Weights of a small transformer language model: MLP 512 SwiGLU, 8136 steps.
Each number is 500 + 25 x the weight over its row's rms, rounded and kept within 0 to 999. Layers, rows and columns count from 0. Numbers have three digits each. The size before them is the row's rms in percent of the matrix's.

# up: layer 3 MLP up, 512x192, rms 0.0729, rows 61-180, columns 0-31
# down: layer 3 MLP down (transposed), 512x192, rms 0.072, rows 61-180, columns 0-31
# gate: layer 3 MLP gate, 512x192, rms 0.0763, rows 62-181, columns 0-31
up61 093:487484486504514492489555507569512486536500516466523457504491485549537502490494514482465465479535
down61 095:515479459491498489426489519479492492491503537519508494490474487467526502563540499508460451501506
gate62 098:463508508518486486511522485527482501451494444492509496485440494498486495484452505530484504503526
up62 103:473477513502496545487475474505443524489522506487537559513489535536523497439464523499503536521542
down62 101:489519535489493485470502484507519486499458522521547533520540515478516516471471513561454516518483
gate63 099:505515521477446523491500483511526518498501489486496501504504496503512478511483468487498510496482
up63 101:511464504526496521516523495523491482490556460574499541480514533535505538496486523482491497486505
down63 102:510471459527540459476505479494489508500505520512515499479494507542478498480500529506505466510515
gate64 103:501500499500511518500477525492458519453515533514494504479484496477495546523467505477418507455542
up64 105:489495457509508489527496516486524492510530551515529559526501472502490482508499528474491491500518
down64 108:520483508527462488512450520511521527476495488572515482524459522526499504469527520515493506537509
gate65 099:552524513473505452448511467491529482516462512505514442484486484474487512472525505512480480508491
up65 097:502485489535480479513513519522459476532471513490519476501489506485527501522528488480540525462465
down65 098:500531530464500497510476508488481523503498477528465510483518504488497484496454477483536433497455
gate66 086:517450442514478479489485474535522502522471505529501491495484468483504521527495510474480512483478
up66 092:464453510485503449485440472544515509548526496473472483497515485504511470496521473523488475461501
down66 095:465499552508524523491515494475458473501525491487548505540497517497522455496511501522509516523516
gate67 097:484462520473484494518524515460501451544503512532464493492481488535475563495501507516530531496496
up67 100:502530476523522529525455475518466455476512482496487514519497459543502489486555476482565500538495
down67 101:488503527488503490523488525512527498444492511516464459463488464508451522497500514499486520524474
gate68 093:494482476462516513510536460480499507503539477503479463507488464436506529502484516528473529540478
up68 096:464509500496502514481520466517490501504469503503475514471480476504512508486494498503509443499474
down68 099:524502541521520535514500507516487488510492502487518524464494491517491499487483481512537479459492
gate69 088:547517510530469533499485489475490483494473499553503513458516496463503526527482521499503476554485
up69 089:457454498471531542502525516540505486452519489512457506525497513517514476484519505520442534467481
down69 092:498447472493504502500528501483496511488511512497494460480502472510502529518508534490483409549489
gate70 092:472508498496502570474500475492487525509491472485482516538505507510518525486491514542481509574522
up70 095:533508511477518481511495522560453524544488495533543491498476539466538441506488473467492481489479
down70 096:489504457491539525532489482490487525523475497459478473482513487538486512484511483567496473492526
gate71 108:472520470511522533524494458502491496488480536505506492477448515520490451506470514523474534508514
up71 105:509497450537494537503502489499494482525540479535509501519500541530455493520491480449507526505496
down71 099:509536474501457472477543510455491489492523492491499526473530524489505510481532476492517499506528
gate72 109:471467503548491482514480508515531534505523497454528457513505507510511517515511498549510474501504
up72 104:509521478514497507543489470545459464508478509513510507501463488493531506498502498483494471465527
down72 109:494478517534525507454514465554533504523482517474522488501517513493487478552500482539500533487477
gate73 093:519519507491493498505483490449487516517531491525519521509498488497511489515543511510552516557517
up73 096:464500517517490501518509482445502462505527491492535517493502500506513472514458485509469492517482
down73 091:517501502492516516535524502482503529501516491515488498470515480506525507536466513506526468513506
gate74 098:485496460522508569528489513470519509441518485507530505517500526496454488459526494483478523510491
up74 098:493562525505537510496512506494534510507507454511566518499502476537522528529510535499518526562496
down74 099:514524528506556489502499519470507492486497515513525510489489512500508538503515487502528462469508
gate75 101:506466466522478501458502457559514522502433493461507519509511482445487498532513475518501497497451
up75 102:531502517522481455433542484496486556520539465494516474536493462472462498530493464517468516531506
down75 102:513516473472496511539492484482507541504495477484497474494493520514518465526535501483457535493488
gate76 098:484479483527518520526524506535489494520482515495493511475475464484502454546456466487502497471501
up76 097:515529487525470542498492461482483507509532536482497524532508547514541503504502535490508456470497
down76 099:506520507511476520447462513521514511484530513488479492534500520531531492451535537489505539502511
gate77 101:496481506439481521506479531480489500531495499570484494472490503484526506536468511468467532533482
up77 101:464496481497542521485520505520537497488497460459500503525512460522531530492493481504470480470482
down77 098:501491517520535459489529467510534504470513510526503518493452493543556468448481504527523511531451
gate78 091:503483520434521513465480551478524473496500519468504486506510512483505518489495492450479505463502
up78 095:514484511527507538496493490491494495522535496490441466495527469470481498490525479492509478498466
down78 094:490527528454487502498487532487503494470481506494506504515525476512508518497530508484513533492528
gate79 103:515499451523521444462517516495505472485459516490511507505515509515496474511500494490460487537523
up79 105:523494494476531501536459511527482445519481474516487499460506491461522503483535509467483508499502
down79 104:491485440499502521461530481494523509528489499516498517529497494505513474555528471486496516505486
gate80 091:474479467531482476503539501503464498558456503523473477472526484499467516468509490519553498488520
up80 097:545538488491536520481487525507459500502496459494525547469492492479477561529531501488489528517471
down80 097:508502511464530522471503490514533502517545525485557488500516519505503458506499512484484505465465
gate81 098:484525488512563474524518494465518516493521498538541460497465537454490503570526534525502521497511
up81 094:520452519529505525502526448454503521504438506455506517504528491495503464526527483444523517541508
down81 096:492456487520504508518501524500553534458465548516495464501476495538465539525520513503484480499515
gate82 106:499508526497499449440514495495541484454494515556519512488446520503533473465496480498437508495541
up82 099:560468457469546488537503510484526511478476488530507504515508519498496479535533471504528492485515
down82 099:525498535495474498507531560484535483559475508489488475508530514503518528482521507511459528566489
gate83 094:491445472520493539527514493506485478481502500486509505494535495506480477476461496539512534479476
up83 096:560501527501492470504512503520547495491493488520501467529463524523557532480535499523486537506475
down83 096:477496508501498539480459503508527533483473474464445479574462511506497528456487483520493497503491
gate84 096:473538499526554462431460490503474542512509465493562526473506441512480463525482485460487514508505
up84 096:472494531510492504471523470493535508513547481480486529468484470513494531469472476491516486471424
down84 097:520485488543484467525501465528499503466489465531480475492507514492489491538501471527516521470520
gate85 106:520580506465527525511502507516489527507485541429490475479484502497494461517485487481507491491545
up85 104:475488502509511530494478473512496487530487486503501506462509540495536510535501503497521554485496
down85 101:489509498500483482518526472517495499477504532470512515544495508528465517479500514512513502502513
gate86 097:481502466500443468466534524509516525545451497513504526510551503532490493521495480507513509453518
up86 094:514509512479480518522526477492503522499526495507489503527516505478512459528496464521524488494536
down86 097:477477532474492488516476493483526463493505496544486506510488475540512523459492483480517502531456
gate87 104:484492490520473505471506475545485482530490516486555483496442458460499506465485498479464520484504
up87 104:506492541513462470574539489481525474483550564445507495522512512521500473512537484460501509494505
down87 104:521484515527489521502514469532520480508514529505531477552506519461515474474536518479490532478468
gate88 104:524476494490467537548517508529517458529487547470528489505501460512490509512477470504513518460530
up88 099:496522508494561529510521498501485464473542482498531503491461509485457505523487508512468511520517
down88 102:448505595487458508472518491516548544539469493516517492511486515484488517475468487511498519514555
gate89 102:510533497502462519476478487472478482524476512527522523495478504531526434535504539478493501520553
up89 102:482490502456525539544498539482466500504471510510502473512482495486491446538504485511519495482516
down89 103:503502495501552503530495506478514484532478526531555478504513482494545567516484530511478509464475
gate90 100:528495534473477525497492495504483469523478512517504490457472444497537449524522461459502498498488
up90 099:499540462495471487473526528490489471481526532545489498466495510526514517497504469501497492495521
down90 096:510529517495439538487457482508501510514501472501470462543476506501529480510505477469507469463458
gate91 103:481519486508516518481438511498458502504527567498508498509468503523511513521445482437522536537525
up91 105:513508475486470516523480507511469564521528482534500528495503463518456456485490509508506531543512
down91 104:511542511521499490482512466494482438509529450503478508504498491494479498501463509480479530519493
gate92 099:508485505501490510474478450485497460516489547438473564445501498501501485455513511533505495491493
up92 103:510527529485519474464523516517491541461496503463542502518511489546485498490492510487471505496536
down92 099:527473471518507539493507548468501501464503465487489452554546501521415488533521475483508469509509
gate93 116:560501487494504488484527471493509522525470538482532475510511512473503497511466504525526503492526
up93 113:510483476487511506506522483495512497465472516465510437542511513490519527485484490491473474470545
down93 113:466482515508490494553504534523501517479527477517497528487503487523507459500465508477515500529472
gate94 098:466458506479490482500469469479496502538472565515516477487494483561470514500499470495505524492497
up94 100:485521485520527502525500508528560501526521478512533490491581515545493508481529464481499515523502
down94 099:488486470479542514508534463496511473527495495524501488525468482486534505508524517522538484504530
gate95 105:502517527452495502548502494495511469515462543541519511484475495483480501475543492481537494515523
up95 100:487530525477482513517507428517501511491465484455538539481497510529526466480500507485441444512507
down95 101:474473482540505483474486482506518477501475511495501472517476515467499481507484500511508484475525
gate96 119:534508494493509463488521511519560532498502497482504483517518499491495505463518479512474518514511
up96 111:511498497519490491510517477472477482529517495513504495441500525559453515475534484511548479514447
down96 112:504500486506534537488458529497495490509466485509477501532494488488500500520485501515504521480503
gate97 094:473475516524514485513523490497521533512528497520527526514481483499523454528480505486475488508497
up97 096:535491484532485525499532520457542474497487499508519514502480544477482485521502475491486536484513
down97 097:488477490501504526503502503474486513504481527508502522532469510488504483508557546459499481474481
gate98 101:482485497508526524490474484505545450441479526487499516472488457490488517521466480513507504487522
up98 095:528492510484503487475485462505455502486434537485543489474479488499507507502514465463518521472491
down98 097:520468465451497510479514454523517476496435555484520466496497425500494508512509476525493498494475
gate99 095:486435507525488482502487515517534532490487487481514543490492493492512482489493449494484454478481
up99 098:536476491522536569477540544511522497490481535496514489469526488512487545503487469523486486492520
down99 099:464519501492469521534496468486497494492498478493500530497512468519490515491464540467494556479483
gate100 086:513476465528507516521508465510494506532500483496497465534505517482493511465472460540494509524541
up100 089:513493527574481491506487506489543480515516487510560538554521484519531521484497506555509469472463
down100 090:505532499473505521514538492511541514480488480476491495470530457480493504497538539478497534483513
gate101 106:488472499510493480531522473502465471492450496504474529492540476505492490460499510551484507520520
up101 102:479501527466479533486443488465495476501479499547529518480536530563495525502479527518508521537506
down101 100:478521515536474525493519529483471507502518446509498527513526456488478544534473498477501470487514
gate102 103:439507512439496501522518452470496504511530514505520552494483516485479494517541524515487473518504
up102 102:529529517506531494488465518501478475509515479485527497485489466502487500478494496464533494498503
down102 101:499461520520477518463497483505505505480506496523484469516488478519521524479497509506542462512532
gate103 101:519535493504510540516528500513509440542517462497512504480472523514498470520452479505450527511535
up103 105:518506496471492513514437491484506493521476509518465492461483515523506515549501526465470494473523
down103 103:509495471474498512524459463488493512514473479498484535479490513507501508525523498502520482491458
gate104 111:488487485494534494521509525497550502508542538511495477452442505508474514499535494481471513500460
up104 106:446481482489536509506476475514509538495507520491441515479522488544464453480496494491536492485489
down104 109:449512482510478508495507526494474492518510477483474515491514519517523516495471456506477516499544
gate105 113:502534467445459460521496554504518504513477498503520447452528484496460519439500465511497532529480
up105 106:524503488466509514466471518535518518497493495493485539453523515489494531476479513554529458506497
down105 108:502548494531504482465496496484516466505496503530464534516415493459489502533534496473494481466524
gate106 096:528484485446532518504524463469525490474505526487561518504505497527504497515503510511467477516479
up106 090:534508502483517520503479520496528538573488516481477480501503488494467495518540502546510519510490
down106 092:472465463473525483513497512428527486486504466481467454459530488522491488565510486504496465512480
gate107 104:490526488542534515526489509495487502518470524514500503496509513538518506514510539510505525506521
up107 101:517486519510577530522438486526514529517487556533514492462505504534539465522521503507502522468507
down107 100:473523498483486522481487492481534485534495486491505478529446535526530481536502510508527542500507
gate108 108:423513462469507475513563511490516492551532514511496466540499512510508502463557467494499513443502
up108 108:490475472483492451545510494510501519474533509493477527523475519512483561460498497481501494502467
down108 112:502493524515503534505458511475522474481442485538495506499546515483491500526501467494491498522497
gate109 099:525455523493506466477464509480517473492486527534491484482455491548534497526510513533466512517448
up109 099:489486487549491500514499539528525473540505468503460473478532484504462501495467459522511498512508
down109 097:524538505509485505520468510455493504536493522505530527496516523515522477496467499459456489463482
gate110 096:462485536487466498486495459481506455489490488539511529522480481476522507448515490519497490506527
up110 096:502480506508450537452449459487488506469517496490460483505490554499483492488471502485477497478485
down110 098:501461499526576497481491496521489479575492418488508460461532495479486557520520494492511490470514
gate111 110:484498546522548497496500478495514499505462495536556478475503542524512518534526500471490475546516
up111 103:555427506505465505523552494449497443515522494498520565514527488509467462464449495527519516510515
down111 106:532465487499477513507531537518510512486496488465480471518487484463504496521534513486511471498493
gate112 084:533474512508480498506489502517502510491519536550444524478529493491484491522502499482488485481530
up112 093:544509472503502537518475507521478520516474493513532525533476507499528479524482530476501511532496
down112 096:500534490490544484514485470505511500528489492543450526472511510486499502480499504470529467511509
gate113 107:471519500506515509488510428514469491453494517528520485477510470537499489497465514540463526533476
up113 106:520523517483528535543470488519487514486424524499494527471487493486493528514521516497468503501517
down113 107:537542500494461460495464486497506488479498501527464499530482528484472545497501517517505508428448
gate114 097:465500484487511497515473509510496524473538488492488494508501486530517489523481507487453519494481
up114 099:487476530531524537518487500490479490522479537495492503492487479522504469514505488491475460456518
down114 100:482507487496474495483499499517483493516486510498523479468501555525461541513500513514496489497496
gate115 102:536526500463524499494515499472516506498482492518509531507487477482529488482511521465467503488513
up115 098:505501518488479514505507496538486536527468469488453505541516502539529499479464484483493470503481
down115 101:522476463524467502518461518525467454512511527496487515464493510481472479528551474490539507541478
gate116 100:517489525519508515506524549483506552516505513493503507484495491552510518488499481496455465464538
up116 099:516546503516535502508485538518487521480519485520511558471474506515506560474487523530507508516556
down116 102:484484566531523491481516489502519504511470480491520489472539523500481540467515515505471495491447
gate117 094:516535490508494460518534514466484514499497489497489496428530476528489517490492520453491537497503
up117 097:491536469491511528524471505449516475461463461476496496488455499468533483509459488503527497495504
down117 097:485532543566461447487536509534471487521516497507516551536479503532498505511501510446528498538562
gate118 105:483525497507536474512512489458571477493469529485437496503497540483495506487519527498480509467462
up118 101:504461524538494490496502451489521533464442480518552488480481514518512521483475493515497524496508
down118 100:518476553521507547486534502477528518488503486494559515516529495513474576510507507511518464510462
gate119 106:507463517472476457479502517509504519493498468465468535492527464485521449463474460512467522459538
up119 101:460488472533480524507472505543509511477505513484545471497475493535468506489506517450485522515494
down119 102:500523503489473520480485477534510509523491458506485532452507465471515481491516522480491489503578
gate120 099:525482473504496518496547517483486497472477500503490488504530478455497527472492457573512514485509
up120 105:517572519479488459484480495528489507522507521477468522440509471505477527481493488511538453490536
down120 106:493536535503517470491493495515517514510535510523502513444497512494465524503492529459480475490498
gate121 120:519520498497523508526488497528532543535493507473472497519474486514527502469535480487495494470554
up121 117:494482469504546478476476517483525507537457523526453485507502486473529500486476466470493520467457
down121 114:490498515488501499474493464481507497502517520496473499486536481552499530477493508497492501554510
gate122 104:470476550459528492496537488490513495471554505474496454526484525519519505521483492488483575510527
up122 106:512514466522464518490506516514501517471481510456438473522488505497486481473489473506482488467527
down122 103:510524518506436530493489534535473499468499501494486542458476498508485494484463508488529549493507
gate123 107:500500486475500480490537497494514470458467530484531511482518468515503506518515476494454500484468
up123 098:504513515443542483515537534456491471503517511504480483474503460502477475504523528493507467491530
down123 101:481533526544521512483478487497471557525488479509509503499514468497479520501471500497495526467504
gate124 099:489535485515522484478511483530491503520492535455511458545475505544500543482478516515482513482505
up124 107:525522486489493484494477495525452503506486544442505484489451475527504524501500497503476486520485
down124 107:482516510495470466509481447493464458478501485501487503445493496546477518513510498499510513455501
gate125 087:496531506483552509429529465504471480498493507511517508497506540505548500506524525451473540522504
up125 088:549531474496542476465504490513497501501496537521476490480544506477498467493501504456536538455500
down125 086:482480481525523488480480461513532525490502518475505504500471502472502526496473509546532498489488
gate126 105:484443498492440502528530531508534528512515505515511551516518482506509481521502501493484497482521
up126 102:517500486508490516502532501492470443517547501460513533521472514500524521529484499509481531514498
down126 106:467475513529499513502506523526516504498491489494513487511477520502537478502519516521537518481486
gate127 103:490480527459564471461516549489510484505509464487520501502480462498505511508517512506510476520501
up127 099:477476518520455485545501493509535471490507524527551521489513511539458476507473487504544507501468
down127 100:480528504485527464516505497492458486533511495492498489521519512508509523505512481510508481474540
gate128 112:490526533507571495501499493527491471502488492519532479491479497501527454528467495490523472508474
up128 109:494505509447487512537496496513502508525515513519504502508487479499496540524509479505478481515489
down128 106:475543505487493495493502509468538490463512509506484481500526484487491506480494477511463479476542
gate129 101:495479505505500562507499475542477511565474539457510494473491478531519506521509474524489521485484
up129 101:542452513537453511512523440508463482510512514495504494502530466436469464519453460538527481498455
down129 100:582457492492489491528488465484476506454490483501485506502530508493477506475528487481497466499479
gate130 111:468526459521492515477487488584509479538515527542531525518448503521537507494511489523501505503522
up130 105:529498499565480484472506509519589530507528501465453535512478472530511509529507448518518536467517
down130 105:471499479528479499529507497543519458540477519499574464495464570518477496485512462488501528470512
gate131 112:511533546491485447468473499476500513495472514531453453478462484473481524533525504491477505492514
up131 107:506503499507480496476538508475528543520507521495450486512514492486462503505535509472540522458505
down131 110:490504517511510493494497499511507505503498507493524497496490566464518513499536498539465485497507
gate132 102:473482440471495526520524525469515493494520474522496520522503526510522451498520490450472479514497
up132 098:539516506510497511523513515486547456470545497474522521474531478498501502483465457511479470520508
down132 101:511504536529508508498472525475522514521485514468522494443541490535482553486490511509502502473463
gate133 095:490480497498490519524500473498530452483481508568501519503512503516498523500499507525483507501485
up133 100:528508538487470449525498483519509500482448500517523488483507460536510499511496507508501493523483
down133 100:519498487478516505471486466531520489513438463544499466487476523513509525516490528477507470471525
gate134 097:484510487502455469487520495516462459513482492457506471514523478484483435492496476520450459545487
up134 101:467482493503554511461495487491493500472504534488530481523487517531481482559534492458498514510460
down134 101:467478495528465495505496479486522496529538498497477500543492493511498456477488509532521500513465
gate135 097:501491500495467501495510494495460483503490501492515512543546482470491509505517453514497485539528
up135 093:483494466501487447543525489476519499530502499522492482544527498470474519497524495516517508489509
down135 094:506496434481469491504501450513490524560484484464498491529523504524486472469510549515531492524509
gate136 093:521505529484514504524515481482476474518480513525484501510460497511471447478470486467478468485535
up136 093:510529479474526500510523520497520540519497524519472488516510484488432548517509501502491493493489
down136 092:502460483481529496480536461514500486493489489520519466475532501520564504523534482515498464490490
gate137 091:535501500494501503511474488503468472552507463508489461494507494488490513525540536531501480538528
up137 098:472465464475523504477563468506477496479503516523529505503506525493504504494528507492498518499456
down137 097:493473523487551556481520477475477529488513491516505516496543502507522485491509498505491490483474
gate138 094:469506537493514529497488474500508501510518474531519515495473476467488494539483547491470507568507
up138 089:495519498470499522512487489496502528523489476514477529487481534512527454490496545479508503513501
down138 095:489530532499509526511520480480518494486465511465529431481490491534472460492478503461522480478506
gate139 098:494512475487512529571550537505532496519524480509526480451515532504513467533515484471557488520519
up139 101:494480506488496513543482511505489550509473516528469536495487481480454511484473480493525509479514
down139 101:495498528514493508534520525496513525507500468537502499502482530488490519455484512489504444484502
gate140 100:454516502478494482474505499465513481492463526544519505492493565520495493494441507499469494561491
up140 099:523574479533470541505480479554508528471540484515506517519468488508478478512477497473498487500489
down140 100:506507478479523495495470494490546472475475464537518447541498513502535529463499493515468520532492
gate141 091:495496516485505523515526501509470475538473460499517467476521481498522461519494511506445495521491
up141 097:525513499489499508523495512547506534526527494497476501472485522540481492516507498493526513474474
down141 096:566486487482496525502517484507515497552503494511462483485542498507504498478548513500490504482532
gate142 090:458514542514530550498504563524495549469522501548561566496505485519486510534481500521515514476529
up142 093:454504504481475518501491522491530504460490468473478529510478499508504488500457529467473535552498
down142 093:481512507498468476489523503519484489504549493532469514514485504495544506468528538458511515484542
gate143 102:480486534505516488518498516489507530485525502521480502490460482506501486488494488460487544495514
up143 103:502522500462514493519469536462516485473510489487485554497493538471491458513454439488521478474541
down143 101:496512494503510477460534505514516503501466500521572501471500466491484514463555554478470442519483
gate144 126:474486492540484449506508487513458501456545569495471505457461492532510472508485478512445515488504
up144 116:500509513489521476507493497452537547521483490521479526479546518520501471501458481461517523476506
down144 117:508507508471533485505501516508468494471519509466475531484544444553534481540489485503513506496438
gate145 143:507545537496527526520513491500517466512497514480523477477446472462480464532481493486472549515553
up145 139:505512512507505503526499534479542507544497507475497481478475470500484483502522495473476527507514
down145 122:516481474509490484507480500491518481489500528484526505506499473503508501522493489499500561538492
gate146 114:473552484479503485501550484518520482479522527538519506512467504503564425465514502478491480490501
up146 106:462524510488502436471493493508530508468465511481502506480526474518531519460494474524513536488507
down146 106:488489520528486522531542520498486502499472485501475493489457507451454508465502472498497507538470
gate147 101:504508514453477468482523518459457474509493511542521526475492500551500504493489505502532457527515
up147 103:472471507477452526517493465511518538499484475477474479477526537500455548484466516511490545513476
down147 101:516482519506567480505483537512524474471481557466502516449499503499495516536523517479497488497523
gate148 094:465513470444545525474451487483498479476489532478484481462531513497503510442489483542525454451495
up148 094:517518481486487507499493543479488530484485473524487495480507487490493484496508492551495536516488
down148 098:525488510488485515489487513462509516507530515514474505460484475473523505550487509512510517484513
gate149 107:479500498521509530500486478514457536471506510475520541527464488505503482484510514503492517537521
up149 100:427519491522501514498441448468489496501501525519503488487472538549529476503464512518523525497479
down149 101:519500472505533500496533480491512478475463526540506519502439517510568542508486482507476498528497
gate150 099:462518467515468472459495506503487509481514498525532512495469533507501476488515518516419486493471
up150 097:485487502546494518501502506515517545464528500471498464522506508492453546536484437509468534453532
down150 099:494514497470475472506483502512512497544492519517506444526497538521497503486524505502490467467484
gate151 105:521529523484532473486468507498484575493498492493478488477498542486516476486517522470493510470561
up151 104:489540475518486501481514497475509474523457508521527510505493526531525464489502528477524479484522
down151 104:485491558518522484495509525475504517493520489512526491520506481485526529531467508524454479509498
gate152 093:531456520519492480506506510445520474527465498485483485527485486486470506495478484531483550493493
up152 096:514471508523466490450464544493524468473500506494490502497485492499537489521479500494488490469489
down152 099:491539526500501512477488486513526481511526515497501558461544510506500526500486510498486489512501
gate153 090:527478538529484524497480523464534501517516547553477505495471487492441534500532495492498495508470
up153 093:516489514521495486478526456513501480471505532476533486509498499495526461506528487492525516497517
down153 091:538488460545491514527478540480439486457493514460523471482474457481487495540501499479486477514504
gate154 097:503522543476511515475493496491472490472480498490504491534565497497462502498507513517487486534510
up154 104:518545516505492522502546523512552538508490479478487464517502486547545524480473494427516498464531
down154 105:470506491507548516513481493497443485458499510531533478500506524513495471462509516494475530529449
gate155 103:530531484518534536510455510511509468531487486528492494493475518460521481508530502493495509497525
up155 101:471509505392483526526491482495459533518507475525511521535474503508520524483523540505492521502534
down155 101:441529474508472563494486483524496516531457450496502472511471502473463524498527548518498468519500
gate156 097:478505492509471502483526476502525486475515463457498522502497516475461539485503480465461488469505
up156 100:526483493530463525469492504537508498510494495523426482523557464478502473529476500523509508517475
down156 098:469483495446529497474469463519476524473505513506554539484448468493500470530501497497488534461501
gate157 109:528504478483524538536479495533492513525528506526515502503479524532508455502502527498523540514508
up157 105:494528462487488531487509455536493498467487475516499465499534520492511513536487496513562441488512
down157 104:466559469482512530492509504562477506496506497497501456509528499472518495531470494534528545531510
gate158 096:507499515510468486481490510547483465482501536469480505500473507480508500506484467472477530472483
up158 098:526467499496491521501514501542486480481502460549503521497502492536463506511465468538520492473524
down158 096:495508529487492520547524492545456523492493435523464552504487455528479504489511472482525468516514
gate159 098:480475490497494475540505498481496508483539502467489530481484515505493483491512465483487497508519
up159 101:517486510501510495485498449499509482473510508451477541494511503496543459509461500513514518533497
down159 101:477539531542535484524512537471503520510495461476494501535475470510500502509529464535515516510506
gate160 083:546486521468505533513524493473497536513473492506469503509518485457488523503506521498497537465511
up160 095:497527546515477498498482472471462547493515531466453491502533482504491507504505511520543536470506
down160 098:510498495527507477504489500497497526509498490475547487500491525525490530482511500492521547489518
gate161 087:510516526502529518518523490517509505499484506508480513477506474515500524542492499487520499565491
up161 099:506488479477516458486522513483508502548524509585537472507514463509490550494502554523466513504508
down161 099:536459472447489515489491524511524524488508515501493471517503423478518515530490517434508466520459
gate162 096:473524461485510486525478521470510546480528487505480523492521453520472520532500508490484449531519
up162 096:515488561480502512547478527508534482505533487534547491527524500510478554526539516479482482480521
down162 096:522519460525574475486463519488479507525559506496477521511490467461493487470511511510518486521505
gate163 105:512508477463516542462489478473505519516531500507471524490456475504500494501525494514489490540539
up163 101:529521510442486465508492475496520516518505492485489470479540479504482481503552487494492504506516
down163 101:526494523510546523462490469464477472504450521549520466453520470486489553512443517474480511492518
gate164 102:525524478522497497508501452493516480487471543472481522496447468509490472495492513542510516487524
up164 095:460523495526502503503544458503500479515535500500520503506471507496457521454497526483487452493469
down164 094:535499460496498522525498484498524507535499494467472493481507509523486522503486533481515457537521
gate165 107:488479493505479521532532507507515515565514545548505452488454509505501514465509503535494535514494
up165 101:533498505510452490521498490521455484473493510466495501500537453467426525515468496525469555470516
down165 102:515494460518500499477496440487462484517480511484518476507521462479480529505519471528495512491461
gate166 099:468500508482533499477492491458553490485522489514531536559514509533499523458531514549503505513491
up166 094:504569464529527460486491533524513501460499500494524529554474506469530488524488497475477468482497
down166 098:516489509558530523501452506503508485508520496500505564465486540490487508462441479522508510485497
gate167 099:527498483497494462469524504478484494515514501501477518530502490481507454480525505489482492522490
up167 101:517511543535518535494490533506483472518487486500510526535537535492497498486494540470500515498541
down167 098:502493490483516476476501478518518506526504500526518482493479497489504532501481489494500495471466
gate168 093:535504488524509537532523529498522484489474483519556493512463518533479525519499510484529521541480
up168 095:486533540501496534484495502518484458505492495516471529506496506532529476533501496490494503500471
down168 095:504518486512480463526467474477533529503529492524518464487547493529512521487492489513473518496504
gate169 096:511505505506515496471506498488495493490506475452466523516485495477462487527490535501454507530525
up169 103:552497493494505510508504490480514523540475505515462446486490505490470518513493479488551518471472
down169 104:549473503526510512500497486487535486487467510478478485518482499479497477498501504534489469505516
gate170 098:506501467508500499504475527492495493517485472494485521522461485461510532515530534541501499496476
up170 098:456514460495495522479526518516509491518506543505516479494524552540503464519482459526442494499489
down170 098:501470494560485508484498530507470490445519500547509540511463508485538532542504550491530462501527
gate171 093:493476500509503509499456465483510495487552503521502514488465515494465533511450494541506522485481
up171 094:468518482579518520505484462512500505520462477525468496475459507573556562524486469505516483547474
down171 092:501525496449459544466496436486481469525456496529535528504487537506513524511465472479471539479457
gate172 107:476506525518509529449492471535491491540483511492527436491458497516521473527510561479486514505509
up172 105:485512538482486502483465468509515527481479488510482431524511472483552506493506500498482503505507
down172 106:505536471470537505480513429500501467526531515534481491507462546469483483498472449470505480471523
gate173 100:473517498502515563508478498502478522512535506497541516552526507529512494519478490476482516501507
up173 099:483445474511480510586484490433495508502537505508501519471506528510486485491445513475512476490532
down173 099:484492498529521522474459506502477458507509456503536537501527482494510499512501539478483489520514
gate174 088:531487445497485504500510470517489484454505469494510510536499514512541467502506522476493490536513
up174 102:468543514497514516529523525474494449483523461508485521517502494499540470526517557490539530509521
down174 100:478480537498519484517541519482479498475507530472510474516545481495487544424508507484538530473530
gate175 096:481460490465559546520496521511485512475534481512539487545516501507468509517514507452499544503464
up175 100:481497511574494450555492443496474509519489508488513505535505524493517523505478515501513482490506
down175 100:511464550524536493520500505465474479509520542506531483539500488458520503501403521503502496512525
gate176 090:481475526453482491501516496486491501480450527520526502458567479525498477470473525550475491501550
up176 092:513507478471484510529499517487460516461518520478497480543485538486485457502504509549520445459524
down176 092:505520556486515476483463471495501498511455517490537510490508555497491495450505534502478551528483
gate177 116:500525517511501524522485519492511507469497581520461533457492483489510503517475497516496451527549
up177 113:535461503465459514489523499483487534540481503546497516497531508504499532487500483497503515457504
down177 112:479487461505458525475521489533503511464471546531495491466506546457537497475535503483479478512527
gate178 097:507531485475571508515503547503462465507513512495519528454483501479480521463467537488527479537544
up178 091:524502461464509476447545501499514492518515530500494453502510467491503476472564471477486512509494
down178 096:507546473460533542552512489512469473472533509481485532491496504484483501502483502450490523500513
gate179 107:502509501521456482500486498471480499515475520503461538520485514509472521488519506520501534502523
up179 105:521491455521547471509514483511506520492515513553503513531447499500506527500513495569513488498485
down179 105:498517466462531497497471514508510438522508466462517487497489516493518479517463508471515526493555
gate180 106:503479509522537501520489538517514543470517502504529544513532476512539492509476503478519501489456
up180 104:491451514482537512494442522499446461510490511499491487504487480501498487466517531522510507504500
down180 102:522495533520460493467470487479459476493519499507491487496483517501450511486488494486514532491501
gate181 115:451519476540496452490506472497485459508466494526495524497494523510491475482488498492470474503528